config.toml
num_attention_heads = 5
head_dim = 32
attn_scale = 0.177
bias = "all"
optimizer = "adamw"
weight_decay = 0.14
warmup_steps = 222
batch_tokens = 65536
doc_mask = false
dataset = "wikipedia_en"
Each number is 500 + 25 x the weight over its row's rms, rounded and kept within 0 to 999. Layers, rows and columns count from 0. Numbers have three digits each. The size before them is the row's rms in percent of the matrix's.

# q: layer 6 attention query, 160x160, rms 0.078, rows 0-31, columns 0-159
# k: layer 6 attention key, 160x160, rms 0.0742, rows 0-31, columns 0-159
# v: layer 6 attention value, 160x160, rms 0.0641, rows 0-10, columns 0-159
# o: layer 6 attention output (transposed), 160x160, rms 0.0612, rows 0-9, columns 0-159
q0 090:494484541486524476528514525514505510468530486531518480493449512481488515501541537485478518527485506484500464489495468515499477521531489483512525523495510502492514473489583496504509492470478533505489481519463514499517475491513507501505492489491524504535544503475488504491473502511490472555474493509525551502486468486487516524500507471543491496458589478544516497491472512474498509515442473518497472455509549551499546511472479492526469512492546529483487493507509456496474474467482544
k0 094:480483496515494508520552543493479507494515478517493470477500517481484500499512488525491497500480540501494491493513503520510482473528514510490511504503489466481544517514619511538516454526513515490478517508536503509537462497531474509509506491518515503586460460486498453474482523528494477482490503492536498525507535556515506543476484508491502514500537485534503510495479481462481438486492488518468509490529537495452504459483525503538499512491541481497518497509493524499498520474448515
q1 086:418519524496480498527496497497485505480492522471505557482488510523502492524476499507502498490520493509498543536490469482535492497498500493503472508515459498490492499461478470554480511524542474513474542526530436518468499489471529509493488480506522503492472486525484496506517488501498513473510516487427476517516468503509463473548511518500534474536490489457467428516544482508536534476489501515496542468504494472527529479541466503494511523527473452482481497451512538495488487485498516
k1 090:476517563479471482451476522497490495531535520494492502548524477491483483505468488451492508508497445499515500517488476482517498484483523523516476496505493474539488500510404464511460529517551474473492500538544497500478540476460491503511495513462498405466531492510489523501534488480509513509497479540444526501472463478492505512476485493506497502538473490482498473516523497537525527527497474463502522506508497514523487464517478520521512499535507505506514499490502516528531477500491480
q2 092:457504460503530492489536502483457506529450489518494549483497518530494447494489508473506461481481460482499559516514486491524517500514520475488511555487475487487521470457479507544481504510464447515513543518498472512502487496492512506492461514502468493505544540498491506499472459507478525504542512490492505469471500475515499497557506519505486512549489468477527483514533507485506514478509467522500511486550439532523492501500475515471496543549468500517474508491555552477488485516507513
k2 094:506498507511515488479514509442482516493494516509515502486536533519487479511490495476506483497474482474526514504491503500496484503542469495488491512490429493498513503482430491519501541463488468503510538496528481481463535488500496472496519520500508468455536513468537538506524499483495490490531465501495501474461525480488530543533491486529505508547487468510514483508517491487497576514526496534481506506474482481549513477488399499510505543560526485481493541489503488520485477493445518
q3 081:495493492514523476468537519523521484484508484544526505498477475471480507490523484487472532481489529507504487455516473550487483475542539499515520494502499491491518474525555495530506498474466536516485512472510517536491466471544534495513526520517453476548538532471442512461514467488499481499493464510537535468501499482513519498501506477512446549494500498536514532512498521474472491476464426527489498484561498504504493475474504518499472502534540511510508517524516449476485504494489532
k3 086:507486503594491514514519579449489520440470498531527509491483484514499500487519501497497520486526500539501504503495518534491472475541544493515507508510491534469529496501577498543478485506479504515483513467548520534509459515529511490512562458541480519547471482482475487467502500497479481475509517478534495514473521513521506520501496485510527507474522484507486533496489509453474514468478504523468482529506502457478503477471495496510483527499506500471490538478527500497465489484469491
q4 077:519493434524521499529464491508513499542452488497437503534518537481483502491492463512509490498508521531497508466473488524502535501435501539496488513508523469493498511504499497498473496529500535500509547513552500512520531520512474551484474500494480505520458479503578468468536521489503492476498511518479487532548503552479480482477505532489532473468473520449486480480515508488521479474536523500509529516477453513490443496490505485474528502510457520511499471497488518511493468495513466
k4 086:517512484478524521502474491499523538520534518517473494508507473531517499472473517503468508479479506489504482498490488492549532554457464511490498505507521478533460503565510488484534509512491514507503517436468485484538516463524455512507440530509503468461487525524512515506469490478492520536527497519502483487481481520490511484515496491476501506489480493498515496478485495508497536498546510417512502481497491560537480502505549435495490460488453522491530457536498488510525520546529489
q5 092:554508498487505546488513491485540501537551525485492504512481490459514538442520500498513525498513483519487448490486516528509460491458467516476458468510499501464498518551502489488515474516513535491482457500519525493517546501468505490496504482498547511500465467501570498477511503491513504510503505519509495549471554561502516496468505506465495465506467498538482550497489512550505506501499491513475488489452514503511490464481530488508442498444503482505478497523459491532490526505508515
k5 087:487513515503475549484502498512526487546524483496478484511440488464560480488495518464539499504496492521505487486489458485492498512459509521512493453487569473467480477511486495470474498484506534532478508490496513518537521546529518512451442470482500515508479488543502505458488503515513503532489526505499480486531488481514488506477497504510518497489487530460499497454502522515519471480501493477521508427476518531531475519522543504512523492425520547518485472536465486501537498478530499
q6 093:508501482533515493488475512499511484492480520528529478512514495527500465481472498518460509497521504515516524493447527515456531465492505492525517464488513513472492508500488506478494533492505490481508530453517560544494523506557490492537481526558464525489494560464510489538509547468513502468501497465494484510546496501508502497452471477478471485446479531439504483484488499432483496448548547527493478523488483482478493532493494501469499491480521539494519491480506497509503474497498458
k6 091:531527496472525508464490505498493541481478496509485497480524483561472528486498494570500501498517524464503529490501531473495513542481497529488507488491466538537494524513510481476537522529514507511484503469447542521516461501518427515507486516538482495495508547513476481507466489504523516510467530472525446543495517516503464494498469454455500488468506497476527508464468481515468513505480516500474485566501484502493519491493542451483481465532448503494513481509508513488508540502487521
q7 099:470455443494490492501508516496484499491443500556537519461521490555511496511482500492479483491543477500531567510488479488483512482518525496532523534519482509520505496492487520497468507485474429485525523494507485491463489505484494507517471530527475498503502540475454507493522480493505497468529501468488487466518494479526507490526484510523477497524525533435512483487507481466502523498538502517520524519549464452504500532533487494492515495587497509489491493492523528448472486499522459
k7 095:560508498443549456497508480450469527428489491490521504480535486525484549509500488527488496508491480487520518520498531457523489526525470486502522529517448547504525519482447509510488550544484450472518504493467483499465493482493471509526534514492504478451536513489500527514500493503473508469525503510529520501451482512481503522522492476484510498523516497469506494484492477518478537527476525515520516564497503478485488493500475449478481508530483477489492521458542512494499510489463493
q8 095:500491507519508488467483478488485470499464480563516482489546509540522479523495472477493488488526473496530567522497541480484541482526525479483514474480534501502547482463522477498546507496482497501492506479512510520454484464540480500495487553565465480492490513472474502516520506493489504498502448491519514487517511484485500483468504475497489496497475549499513529519488554425480469497527476517514492508515508439486472509515509501511492492550491497489553515491539488494503527526489442
k8 105:507486516547518466510497515486491498469439512520527514495496545514516499470530491505486501495505516486496538515498556487451495506538489430529484478507496562520522454454531491508508538449458507517497498512533527542468520512497517506493510471528481513480501532472461436532543504466464531497492535507506497512470495484534487472505515478515498508494516531517487505517498520457503507505506498542512459542481486432475521516484487512492488514498492499477484517462514496539450505513504498
q9 100:542457474503503467480531522489471516533458494520559520486494503510483489505511506446491478488513489512490506515528530524507528483526517483457517532477484460473550496513493497506517492504508502439532487523503509523501484488522499517546514482481469489511498504480557508492503518450519507532520490501510530490511510501483515511487505508484520503577512514479502498478449496451558490544509484457488479545508443461483498500500518486515473557493495487555531491516502520533463483496476462
k9 101:474489477483497517482471491480512554522498545519512492475493495497519501491488493519544461498495506410501498515525485472523501521509481544494509491494486429531498514528467515519491517513484489509508522475447464479509489504543455515497466512486504507531504478509488502539487507498482501501521497494498460489498494507518485533527497499486516494525471512482560507446505484482450475520492503498487499521516488486485500489477555434486541512489536460522506443508472514483552574520485495
q10 081:461512524534485488498503523540561541492483491518528528500483486484459473502499514513496525499527463497501502514477478521486498483492491516514510461526469506453476503560457475520493494517534506489487544474552475490521503495521510451536517500514489501534473495469508439507513486482537515513508473504483463521483489498521483521511492487458510486529471514471463477474474501462485475440507489547476509519529507435509524499518506474510492542514527523461508510493459506512503447457528529
k10 087:503511532472467538460486446491501566496495512514480509496505434512471491515486481521509476489507502470520488485510482482535509518524518557518509464517498470508494518533503509521499469565546478504484524482452513502549487513511449523516521513497466483502507490534464481448481488490485498520536479499537477502481509521504513530505455487455528495512503459476529510471515499528491511519465472451468499552539502533513492501515552463505506494520503516514519453496495519474535499488512520
q11 091:498524511489530512472477476478490489546492492481498500556524520518475531506502468472522462485522486490471522483523501491523486498501535469469476495490510465538515498519484505535552540487511482525511491506469429527503469495484484539475503554507483465472553511515457525488495480524512505483489490482459521484513567453500502507517511480491462531500443494553520510515497489537495485524443485511502507470496504500442499477466524526486504483518455505482497539521521510535492520508522472
k11 092:489503486574474476527526526507470458495457527508519520499509483493535512481496489496482512490501511511493510498520515512434500527511494460497470495493511537482523487479458492501499503465500487509556496514512502518428496511483562510497489483509483492485504505484478506529510503503491520509493500517501505465497496454516528470507541508541488512477494506478465494547507522470539547463503507519528455452478487449492539536489445570489513517498471539475494539456492497499453493514507515
q12 129:503529524459508528474491456479507473512566498432469481527502493472489516504474499524529511504490522524469464509522453484533467526472487511472482504519503501507498519502497513501536495500509516528495462525468448479510502487453528521454527510485535475485485463543492555477493499548487489507488517490489519517511535495482510499507529502517511494497508468543498511539500508573482522508466476483502529454479521549464503482496486513491509451464480474505483549502499491537499541502502536
k12 119:482502489542492504519510552529494444519508490502516515512479498464512485509486505469505500505493479535476491496505479545448479464484519484515487494499529505471496484473474472476482495470505502490499472535556502496482525507477595500480502476504499504504488501486503516511510486498513498497475524526473522478548493468492515476460543533566473513496494502526445507550498501485526512489520510505511504427474494484481515513507458595506522507483485533506500538506507502518472452522509505
q13 090:527511497469492547503529484520519489505509456460462507539510495461487498495494476507544475483484525548476460503553459482542478528489498521488512503513501488544526509545484515538515520485489516495535496508487466470510468503447493524466522507450488513498504457519461519471482485547476501499520515515536516479478502506468485467517528487500545530493497461526489522488509492560504526515457472514499554486501491574478483492491524500515506527490450516530480502525498498525529515520487516
k13 090:496488449519493525533497510481516420486519496506471501533491468464519464512489508453504538488502512543488483503538471553506482496495557491502514478498515477466522500495513515491506467507467514517527483477528455494470539491480573521509500479500507551515488509478510524509460494507478476500535500500512525479509473492470512456509532530526502502483502486490469479553521490459545523484514493497541543449509509544507490506498463541509502507477483503519487544487519493479479476548520520
q14 092:521468479491496450470542524503495500500443448558538497485511496530498479533487472474508497497510449488519531509541513498492499481550535476489533530502481516495544494508485503525530505493479464453526506504491492499484446493496480495505491499491458506505530499444475500489512516490479537509522486476543516460486497481505505510526489503508508498559529531484487519470476510447502494552511478505537505533581477474494486517521517498526507547537475515522510489496518520484495497517483452
k14 084:485502466486512461497509482453500547468470523506495504480499516524493506508481480540522496475508534431500519510526524469526484493539482513510533509521449491511533513487509553518519513529475481513499508476439441497513501513514471502544534497517507524476515493484488471513498516486443499504565485494533484463457498493519490507534477508485527503525512516466526486494522489477469486525491505520506532572539495481487508496497502445490518507494523443500492478470490535486513555513467499
q15 085:493522492528522523535476508523506508517489491476511492569526518521454527497486521512485489510509516499471487482487471516495493489443502498498470504532494488501500523529500502490506500494524464497516487499487471494521482522464519534494543508494497503524513509482502532525496492554535469503460500464428484506530530492482517510488497491504466504459525455528474458500465428538461501490452560484492474502499498544425531502502495509468533446482497523496532521509496497544501468504510527
k15 089:515518505497476519497490536511491520488512481476486521513509443521469538505489509519500485486480509480482463457574460509511507550495473542507495480524499482520482506549486490491487465542548490489556514465443492486482451484501498529514491520503496461540480495515499547515476494563514519478508503475531502487514500529481522510503490503488513500480517465509473504521454475523500551478465501426507486493507490524447529528507513545472501492461492542503514475495500484504507514514492542
q16 100:517479491519506475480504488483492473489477506559546480470514492514522482511499446498476507487509510493544526509490545523475536485545528478499523480479522505484532470472534493504515510498481488485494508486520529531434503466567498492517483521560461478496504533460486482499518532455485515474494467517540529486520503508509513493470495508497488496507468549491514544490488553425501503495540465506493479522517487432498474504515516508503473497502518489488534500476526475499489506523487446
k16 097:528490496537509470495506529478488511473451508516534499484490544544500524470519469527495506518524507493507539533482565488461490503522507469524509514503488556495522462463532513517488546482461514509487487488545546531468494513511499497492521456545489536480494533490487447516538505461478505501481538481487476528468499498554465503516503482500477500503491535499512531486500525451484484509488497554498475559502491427488511487492520478490482513511496478472485514473510496514452509492485487
q17 086:524487449544501475536483532513507504511477504535532485525504517545473550484526511488430508511491523499500504479450504555463530465496490481509490501549519469493546502493547499476460472516511502481466479469490514525505514526509487524533484494519509521494488545470540482499524506484547458489467498499480475530493479526494537476464486508515470491448521497498499467515467478481494459491511544475498457522474501499468529538482511486500478472468535507488511493527482480518465487538514513
k17 094:510517505484499519476503521507512566502523477493503478501497499524507559483509500531494475498484530477490459493525497483540511565489478528498509502527508503536478503554548496505495505515537513484512505462435530479502423480542428508501480524495513499521492484521502495495503510543487515499479502470547471504497504542493501518501454485437514503471501506508521499456478502521466497487484504459491471520507504500465493497481559469479511467493494484483511462530492479479536555516488502
q18 081:487500524478515484465496477483504481479498505492524490503525472509522465550494478494477490494514481469517516512502531514476519470524530494489504487455520507502510478458503485517551518498483484521480483488481529533460502435546495443495516548554484493479533532484456493511482503490475519522476456476528532467514535462511501490494490501501447528519462545503532547536509548443478467493514482520502495498509533435524488469511499504508504497518505471491501513493549502480509545509473471
k18 094:486509520550496485514497522499471477464453503508524499475499534505491496493519501492501493499533492520489532499492567512449489455515515467532494514475481563502507475453509490518502527450467500510498499561546548536474499505500538485487537473538471518485508520488467439509528499461484506486494521494498499514494507455539488469493517506522461520501515521515488516526498519463504498502488511553521476517473487437505525495490466523502503541527497504463467525471515503512442475479487485
q19 095:548478434502536514468548493518495470510487480515498530524507482492505504491498438471507521496494539561497498486495523528519506489521497512479511510482508469497543521498487470498504522521482503470529514481535529537486519480493477539509462487475456500477546522481491507480496482503489500484506518524524512495492467555469478461475478503479556518495503523461495511479500523480573514502548505479522528516513440510526439483499515487472479520498485501549493473519508504509496506555466483
k19 094:513498474520512525511464524483521522490532538531497490526475518533539504493489503501505521512516497484477490500502492482542479518458496511492507495486481470562482517527469492500496546485452523532523491430529474518511510475547477503485454509487476561505521522477520523503466497514478499522524499504483466471494468510479473485528486505467536489475489497471539460461516504471507537492518501490521519519525474547506465447504533422505503482498491465522483475505500479469517542533466473
q20 089:507480493519535490504502539499514505469437469556536471531511489533486491512506506498458473505510494463515513464475519514478507482492501454519494473509529505507551496476551501491500518502472481481485501435469505524513458508534502507518514516528498525520524532429514487512511509506493466510495482479496468497488496506482505518493454488489492482464530493512479514481467492458441463491496533494532473540535494478465540532501523465482474493503523560471562482489504477516514478541498491
k20 098:508533493496493507498519474521515557460473485456489512507497500536466515487515484555498490493486552452497491477530520485535507546525474531505507505517472526535522497533583528513509476526506493503506502442428520509512443479525460512515495520526478504523500498497474471490469503539481498510510501475544466509469488540509501509537459486449505514475526478492505489499490483523477494496463482482496479550515509520492526515491525469481513490489506490499495468513478508496512555513475543
q21 091:502487504510491485476513502501492480485459502542550511487523487519514481502508436466483505492538498501524508506495551512480528466523510477496502470483514472497546491500520458513520514487485498472499516488545531532450511470553482487532478521547450480509508540469470473488512509465493521484511460509532515493502506519500490491463488472487492506521477542468492537489495545420519501480539477529497505527516478426508476503516537507474465522543490486501514475503530487489489504532480461
k21 090:525493514548510499497484514465502552452464527531521508483482517536536507465534478521495497516547501487499540520485554471492480493529518471517509460499479536532511474482519514534501538491446517514502495481532528539479519516530493506502504486519476518487517524494451444489530497460459526511498514486506462533459474492546446493519489489492518494497497533472503518461506512450511489510509507539520481553502481439482502495485521442492477517514506482489475506464509503505485523483484487
q22 080:501480517486507481466490500487515450525494486528526489519537503507498462536464464475490474503526485499515519509514507500491518462495525481473500492467519487505542479478497495521562529485486476516509489490498467514445469441537494490472502570559448490493509525462463527507520518494499502491469459467504515505529539483479500478500508469516467506519452543497519535528503540469493485483522472525481512490531502441486478486525504537495500494525480490508544535505542489511511532530514463
k22 092:506507510564491496506508550495481475472448515502517512487487511497500506480517483483492501495512516512489536494516560509464486507518514447531501494480503551503535456468504476503513511477460492490522509523555526520446503525485543496495520462541479498494521546484458475518526490457454518498506542504496488498471493486533480468497511492533493495494505526499468522531486511445514531503504516532528466522487488443470529514490474533487503525491482517469467532461505506530439472520481485
q23 090:454532536509460521458452501510533546500516514498482490486524474495480471505529487519494529458498524517516462482514476513518500512522522525505519463467520500500480480547527533514506499508530559503508507476519516514478495513556475469511501515511489490519481514497512499464479533461515506476542476493517490466507488523506476502501480488472488532469407506486549495500531525494530510434518446512460479499516480466535497442467495476487473513499521531505507495504480469506525507508510480
k23 097:496487468521481517501497428488506452471460489510531521490525454463522519518521497479463487481537506521520510489455525513490497471503543512481496531491486521445507499526542503539513486517459501545456537480502559546444512513484503483495509520505479575481494536500472497500459486499481500527483493503520468556493492502524527489497496473500494496478509477520495543490530527503483522481518495543473488488517504529535483485503471480481451491549480487486526517490512498479479473512532510
q24 100:497506519458486524461520456486487483485544492445475497512518459478496502508472477518519517474486547522503474519526466472527480531490535480484508484522490497540488516494479506531532511490512507534499487510476467494491474500474515512462509538504518453480509482556432540474516480552493498512503478498513514486497515490501505497518532488515520519505498456542508519543525520566480532484459443494494519450481529538493497473502502522480498468509476463521485540485528482521504547496510534
k24 104:493490490547505497507505542495488442489491504506513516513499522457504483507505500457474526500507481554495510500495499543431482467513531456509490473499521508469515471452486481498483504466491496495495463516554516518457512498478584491492520464496508519498514521470480502507525495502504479494487523508472543495514477471512522475476542521550468504506496514509456515548514509473517498473511511539527497473487489467479502498505441572489503524500486523508480549482521498517455456512511502
q25 111:483522483491510506521496494517505468503507484484464485533502510497477494543447510527547471500491475500474493491556465478506475496469522492491530514483510490520489504481480498513521493487489472568530525508462429481521474480492511489447540527526486506496489500513461518489471483576496503514470503497484499474530514453491523503568514478536503513501521488528526477518517517543459512485444502511516549462497545549471503490502485513479526476520474503477495536501528493506512528508512537
k25 116:517495489548503493524524529496495449489484506508492509511506490494469490502492500466475518515513507531499493474522513552482490487508523452518498494504491506469518492468498480496513475487491479470490483542541480527488500498491573523502542492506492490495509531489494517484498491500492501481489505518507540467499518487479511481491557517524479513476513479521453500574484490487532544472492510493489486485495500498467530505512413587500515512492476530494499556474511517524426434525486507
q26 097:487514519503493519523492517533517524474503478478475520517503506459483517508515496495500464488511506502482470488559472501506460502505534495504541530509488481535501487521547532551497474484502528494514486508443465481511451518495492510481545512505499507520499507497465524490478475550499515522436507482497516453489501512499489489514515467495504565475553435551506482530524482520519509522435459488468508488499528525480501489476516527515468468511483548509479514506498438518535493481528498
k26 099:467470464570477532558521512468488430466506517481505489505509481475498526512506504474420520501503551533506466495525511535483503486543546499452519503487494478456525490523547516532469450546536464486514523485507487483509471491511523505547528477463500527525476520523473501498469505526488510468489500494558488502517489499512508504503502515502515506485542478516509493546504467493510501493500491479510507461494525524469501505485468545494477464493529498488492519461495496491485510504518521
q27 109:532466505533505484507511542477511528509485515514516488481465525477497524464521498478483512502486491497505508496487527534507492490524503522501506523478480467476518498514527515512472485495494533427512478505508531507501481517507477523517517449464497511503480483476555482504522539422522507496484515512508520490512479541520491506456499541466495504520547526472504514463493497426558468547519508449489471526496466474500498506477521507541486528481525505537504473509480501506487443482496434
k27 112:488506496465493510487472483464518534536517524493499479488498491503507522500478512537505479505478506446506486501482490463538516525475489557473510534508487454526486507537518536506506504535511503525518524460459476471539481500525438506501472501480506498511475464522503498501488507502494502502517512497507479524509490516514494529518470483472523485522496512490581499446497501499462456505478487487486521519496500510513492486488562424498507477506519445498520437520469513486558567494524489
q28 087:535517543457499511442473447446482469495547534487496440487507510492540495500504480545528515506512514526486489521502505475506520540497490492465498483488530558538467498475487498472533541485497510527526482512471525510491514471498518497478480534513528495448499474549492525502507517496472516492472485469517541526528559480511511514482522474522464490497498494542535541516510547537463529497511484503494497472477503494485479487510482512492475446453513481496504528501514498502517543484498479
k28 099:492501482528518475518506517528497443501485497523524507484498539478512484514492491484521513524513493530492532496470520520428491481493508456522470498481520543475523487438499473455495516460479510487498482555553509515479528517470572483481483455501496532488508514492497485532513487486521499508469519513450515511532511475530490474463536504572456511498498513515468510537480520484532487480528518545519503460469486467499521509502475548507496524489484514501492540479505504516471466482507476
q29 086:481507493487478496503513488509496511493510487484466525462468481480507471489508470492541515467513456517508497540520500455533491451525516518487536525512453505504486493503449480530492475516524500484501550565538503527523507477503494493505474492461465488475482465520465442503493476493482556496523517525509535477508496488512484495507514510506507486571494531458501478517536512470549500511524474547518528503518529487538477500516490502540518569543463493485452510502516529490508498487495471
k29 086:497471520482518498480470486449506510523517529524490477496526492494543470493482493480497487484525476491521507509462509494501487453494519471485505502494504464499495525489406505507462548533516502491497513543516462501532564508495508489520519505482501516464514502479505505496523496439502504510529461532469512484476527436508474521475523486497502514538482550486550467491553494454541503539535487496503548502490520517540488489516471513531494494529479498504492498470518538490503489474503445
q30 081:522501537480484539491476486495523487477544504467510525517515487484532537505513459513502515509530549526490492498475494492503497528522495484514447430534494540501521516516482486478506556496491482501514452476516506468443477478480525511524506517489498498505513502530481484489553476486503485473507495489516477544468532510492520496472478502495512495508428521519441559518483502544457559468517468520506506503485453486508498472547521514469490447495521469513509497507481482503512514516509521
k30 086:502493519547502512498494548545495474455488483506511526509485479493526490516504493478513542499531485574481521519504480518478495525501502485565477464508520561508500489459492485473428492472491504485519467483587516507474538520467531506493519452485479498484511505493477504505488491515526478487484527483452504493489472495505511479499517518554493500503497519468415498491491499506540504475514507517536489486518484477506481538536498539513510532464515527509466509491491486499478472509517512
q31 083:537470493510513466484485497469470500532486547517519494484525520499516527539488507454476509530507522492502524484493522515483534457481466484503479540446532498497501507523462492453537533504489468490502479530486518518504520493506510518505474492497498503480501503494544521496505521476526485496476475475514509530542535523468526487478489536478481482504502535466510500479453498487518485516525566455504460543447484438505530501505505456513512481455515458553545478515467490497470496524476471
k31 087:501505518485506488472466498530500560531471526497524498496493500527521546499486516515546482478510492430486529504537507479509535517483449531491495526485506482568466515512473469457530516484461491492548500532458508473524464499508493505491431515510512485508486474512493515536516471521479520516477509489457481517503505513520496495524499515474502492505509528511513497451476490524456461509470526498506484483516484467491500499500570445475535498497492494496487470528490494494546564484502477
v0 093:515510516507447501490513497495539496541492497502464538515503510503500552491489495501552498456449523531505446485491489461474495503486470509488507489551554494517501479535417487503508481491486499466506511486477487479497477520474498521546447505512549488491501477513509491505489494497487548486499478539490517459523498523473533525515510493495498497440496499464526478508544509495524500518543520484537510526474541519509508492477489511516581485507536516513479458474482492507502500475534510
o0 095:514488533492494513520504565500403493455490488489515482476498515477485436451510514489488505497550493467499556527510519538526464499558470461520540437512493509470514523485565489500455524497511469498494499495544521466449507461503504480490495475506498494498508486522493466500499506529496480516488472482537504491521474507506530494507499493526487494543513496509479474507485490482516481469529509532491514507505528482537488500504528499502466503506506477504463537526531492476471520537516489
v1 089:455527523522504489496494493510514506608491503513478503498501460500487544406492495503458532504495470478537481437526494502499517493550518515510464474496481474496484489524493509501503486504481470509517480500507518468481515519484517499534539501471477520512517513501506529448542492493514518513445481487537496486478517475515525463542509533476506478509558506507505521497508506485533541499469500524462480523475490535447503527492498501525505508458495535500519518481499501508513523516470495
o1 082:531459500488515503495458479487512523434462488536479505514492481516504502504495472476496499506535547507479567499472542468474498521462452494515511534519501511513536533487531493486490502492513501507496466488508516505466500500520492508494485509517563487489467488511533469540488509530450513477527539514470505513548466511523449505479490493486538509492460533507518493503499521460525450504522500476517501490556516441516506475506518511453464459516486492478487495497501476508498480520563521
v2 094:477508514503484458534446496506482504500517495490512518508502520513525513531540518485484518505512478486488514510463487554517488506476537485496494530474517514519478500489553540491472471516505537513457510522505509483483520440578458505475493478517474461550506539495517520492510533513504471451478527472486479479482519484480521488472462510503551508459523519492496501534487525508538508456501480458542493488550481451517524519502501501491471486537547481507463508510520481448497505501494516
o2 095:506511461498515521497569490471530480486512523526453491505434502487470493480475518512523477485469489493508458503554462468488517505453465533518496512501497493520470492482451480498530495494484452500542520496511505519557527498456519502486514503477517536467537464512512513485514468494539487495542491519502500498493516508525472556469516513504480488534498489482491521494509481518497505534493482513496495483468528547512477485501472490568550545489460509493532473494474542535492501461499500
v3 082:471471475473525479493475504498520493532507505478528490498494491527496483532464532508545454515500490528516493498450492497494457507485472468448524484475515518501452494509513500500510484513505530501488485461485472514526516481514529543520507485498521523515500539537474482542502533489522529447491548500475500507569537482506504516456533477490422499487492510511498495501518490509502482503484530473492512490493518525513543476509544487479539473478502491532469444524495454488471483484573507
o3 084:484528516493468533500518515498476511484499504485477472501466531483457466484517464475460507493505503459532491541542476514489469517528535491537495512552445485489551459513479511509469520477482518504503525528507519455471466518491489435496514463500521490475525488470492513454499481520482510507527479508519520461466498503485524518527497498498540518533508479493501468477508525479499501510531450522495496502529537476495524517512469521545492542519534467470500532460512544527509526504441514
v4 081:507518507498501516495517504497461495493506487480490486498467475522526494413463474502543497501545503502514533516479514482493477490484505492486518454463498504521497483473534509515485490470528427496496507484478563526524500503530494540508477505471460522470474524529461535486505561485509525546492517480465508512499519461497504479482500500466470440550552517505477503473511487513473521521491528501499512502481532507509461525503498498460486515459474578506501535499506520526495477505487515
o4 080:494470497510500511519477462522567515494508518482511502511521503466483484582507501444461488538444511523528509500491502493489523511508488499543515517507455464488505530525462477518517510506472549520492452497524455487521460475483520488513515518519532483532519525485501485527504461498461507485555503502530506544493479473494490457526538477482548524466451461497524504499529543501492479492500481471497498492537482485474518499519477524477494500510495472446482518504507482472516498503487545
v5 086:513503519495488529489518515474491500508513504510480490493500524474495494532546497510528499510513501495517506486560487483498544514466520525549504482500500465495525520511518482465515570506482507513520478514492517481476480448514504497460514529572509472519506453472523524508445497521465470519497460493505515498478479497476476514529473507513550507502480476558482508501428526488418490539505478508517459490505491516496480484487470502520506469501489491452528526502505481515539499539454521
o5 086:509539510519505491537496502523484480509485489493527513484510496534511534491491502532497494510486491512475507521426528516528513446485486464453462506474478524536448519474475516495493471524535468524521522468490494546531526494508492480516470554478477522524514501507517508498530501481514503500498534496500492504489496498483486497456454500488447510469511522487527492502556452518533492468431537498507534549475509493512474510507522523474530525487466510550494468496484516455450498492515461
v6 087:467486529503543509503429497520475512486484503531510576508483516508489531520509526458453518501450487485472480464455482546527508500525525521517471505521511483498475479479492498543488468493497550536458492498518515513464529536499497479491521483483511490534514526480489510462528465494497491477493479525508500476478531489504539456488488513483538522491529484468514514520510518501531527451483488487474503525542489465518514518526491512516471527519520465532496489559539490457496527529474521
o6 091:529501469485483488480572502470535478501493540512457507508510489497506524455504474532542459488537512510474501481544478469474520518445490511501505522515560528520512509492519481457516510514471466482532496526506448489528502505489504556499493491470498508500521473505541506491478502502517473520496516506449505498521494537527459523497516489524504470501480513530462522471466455501473495566516519493493507453481490484517505506488517470525508455482478525511548501488462514535531487474533467
v7 094:496487498487530517485494503526521516535501474532468532479477482474469474508544528491506478496463469512465479498497493505518470513514471484511501437464563490500534506493432508507533509483459525506506494510515477462489483508525506489480478501536528469492530512467472508535501486488488512476465472528549506448476527493491537518463513524501490562477518489481532509517482515499483494488528471520549465515533496499489520516498508513572448564495513512512510457511505483494486516481532513
o7 098:466520530505445486500547499488484485498493529432506520504532498502547508468474450536530494492528508487505519499501513497526493457484519548466492524569479534522464491483560499497451462536517478499461510517458499533521550476454515495503494503463494546499476480515539491469476513503517474522516491476467523488530480505507479499506502489500507483518504484487466483503521458537508496522479515526462556490488507505512490484505499494459527483518465482509480511517477532489515478478495451
v8 092:495494482511575546497475504504467498477500463511505477529534484504483482499476507509484470463480494505497519533459464503496522488474470496471504536495513500481537500457490480481535475494483527484520481487521501498505503530490481479516479501552513499483528477498481524535507464513528504494495437519516515480477519481469478503493499495488495534517506470442491456499518473507478444493544492546480519533490540494529478534500498538489448508593487499529508502522515527446466493492527495
o8 093:500516530493437473499511474543529487558476517458523515517533506479527500535511503544513489495522506501479440476538509508517514505487546514463515430512536502484486468502520503522477489498476492480484460515525465513496506484492472504510544464480475500511471470520548471472494538451508485488506485499489504509527500524520522491490508486523492505495488519523451571531488490509473537525458497486495492470462433470478513491509544504504510536466510484524512497510493499538527502483497480
v9 098:545533479493502502507517488518450488477482495506556461516465520501521529458495466480515478505567490497535559514531518477485553494491496496510486533482481510486571483477551507482456526493525468474500500536486527525502494522505502529477496513482455510494467485510492494497494510493499487496501502475465483485503456508519484490506475489499517475563507514482478505493463483501454478559493512487552497512461532474529487554497506504469466502526488494471520542511507521525518504527462482
o9 106:483501491545522502490490493514573495510510506496488512509555468468524492584529523492501571483440490526485433479485503495519502496470498500511478476483526493504432504499467475510551514486493520534489473489495482531508528492478512506480493512514487499497506524486505494515515476480502484513498523527518500546490546477471506473501501484483496532422510492493531523528534530526509533479466515481488487515491470537482468469531497515485505481451479525497506480497479452498499480498523517
v10 087:464470526530472536525493507464490492463500526491454487490501492494509559524515516482457492483523507479488475537496485504483580524468523543508504531508537484485496500489499472474489511500512514502524508516490520471467461462474488511466486520554524491518488531506526522535454483532501512513478487500499485512508476518451456547514468527517565523512505460486522496524509495491495469537529485507541485497461501497507511534475461500508503492509546507447510489482496489513547484557490496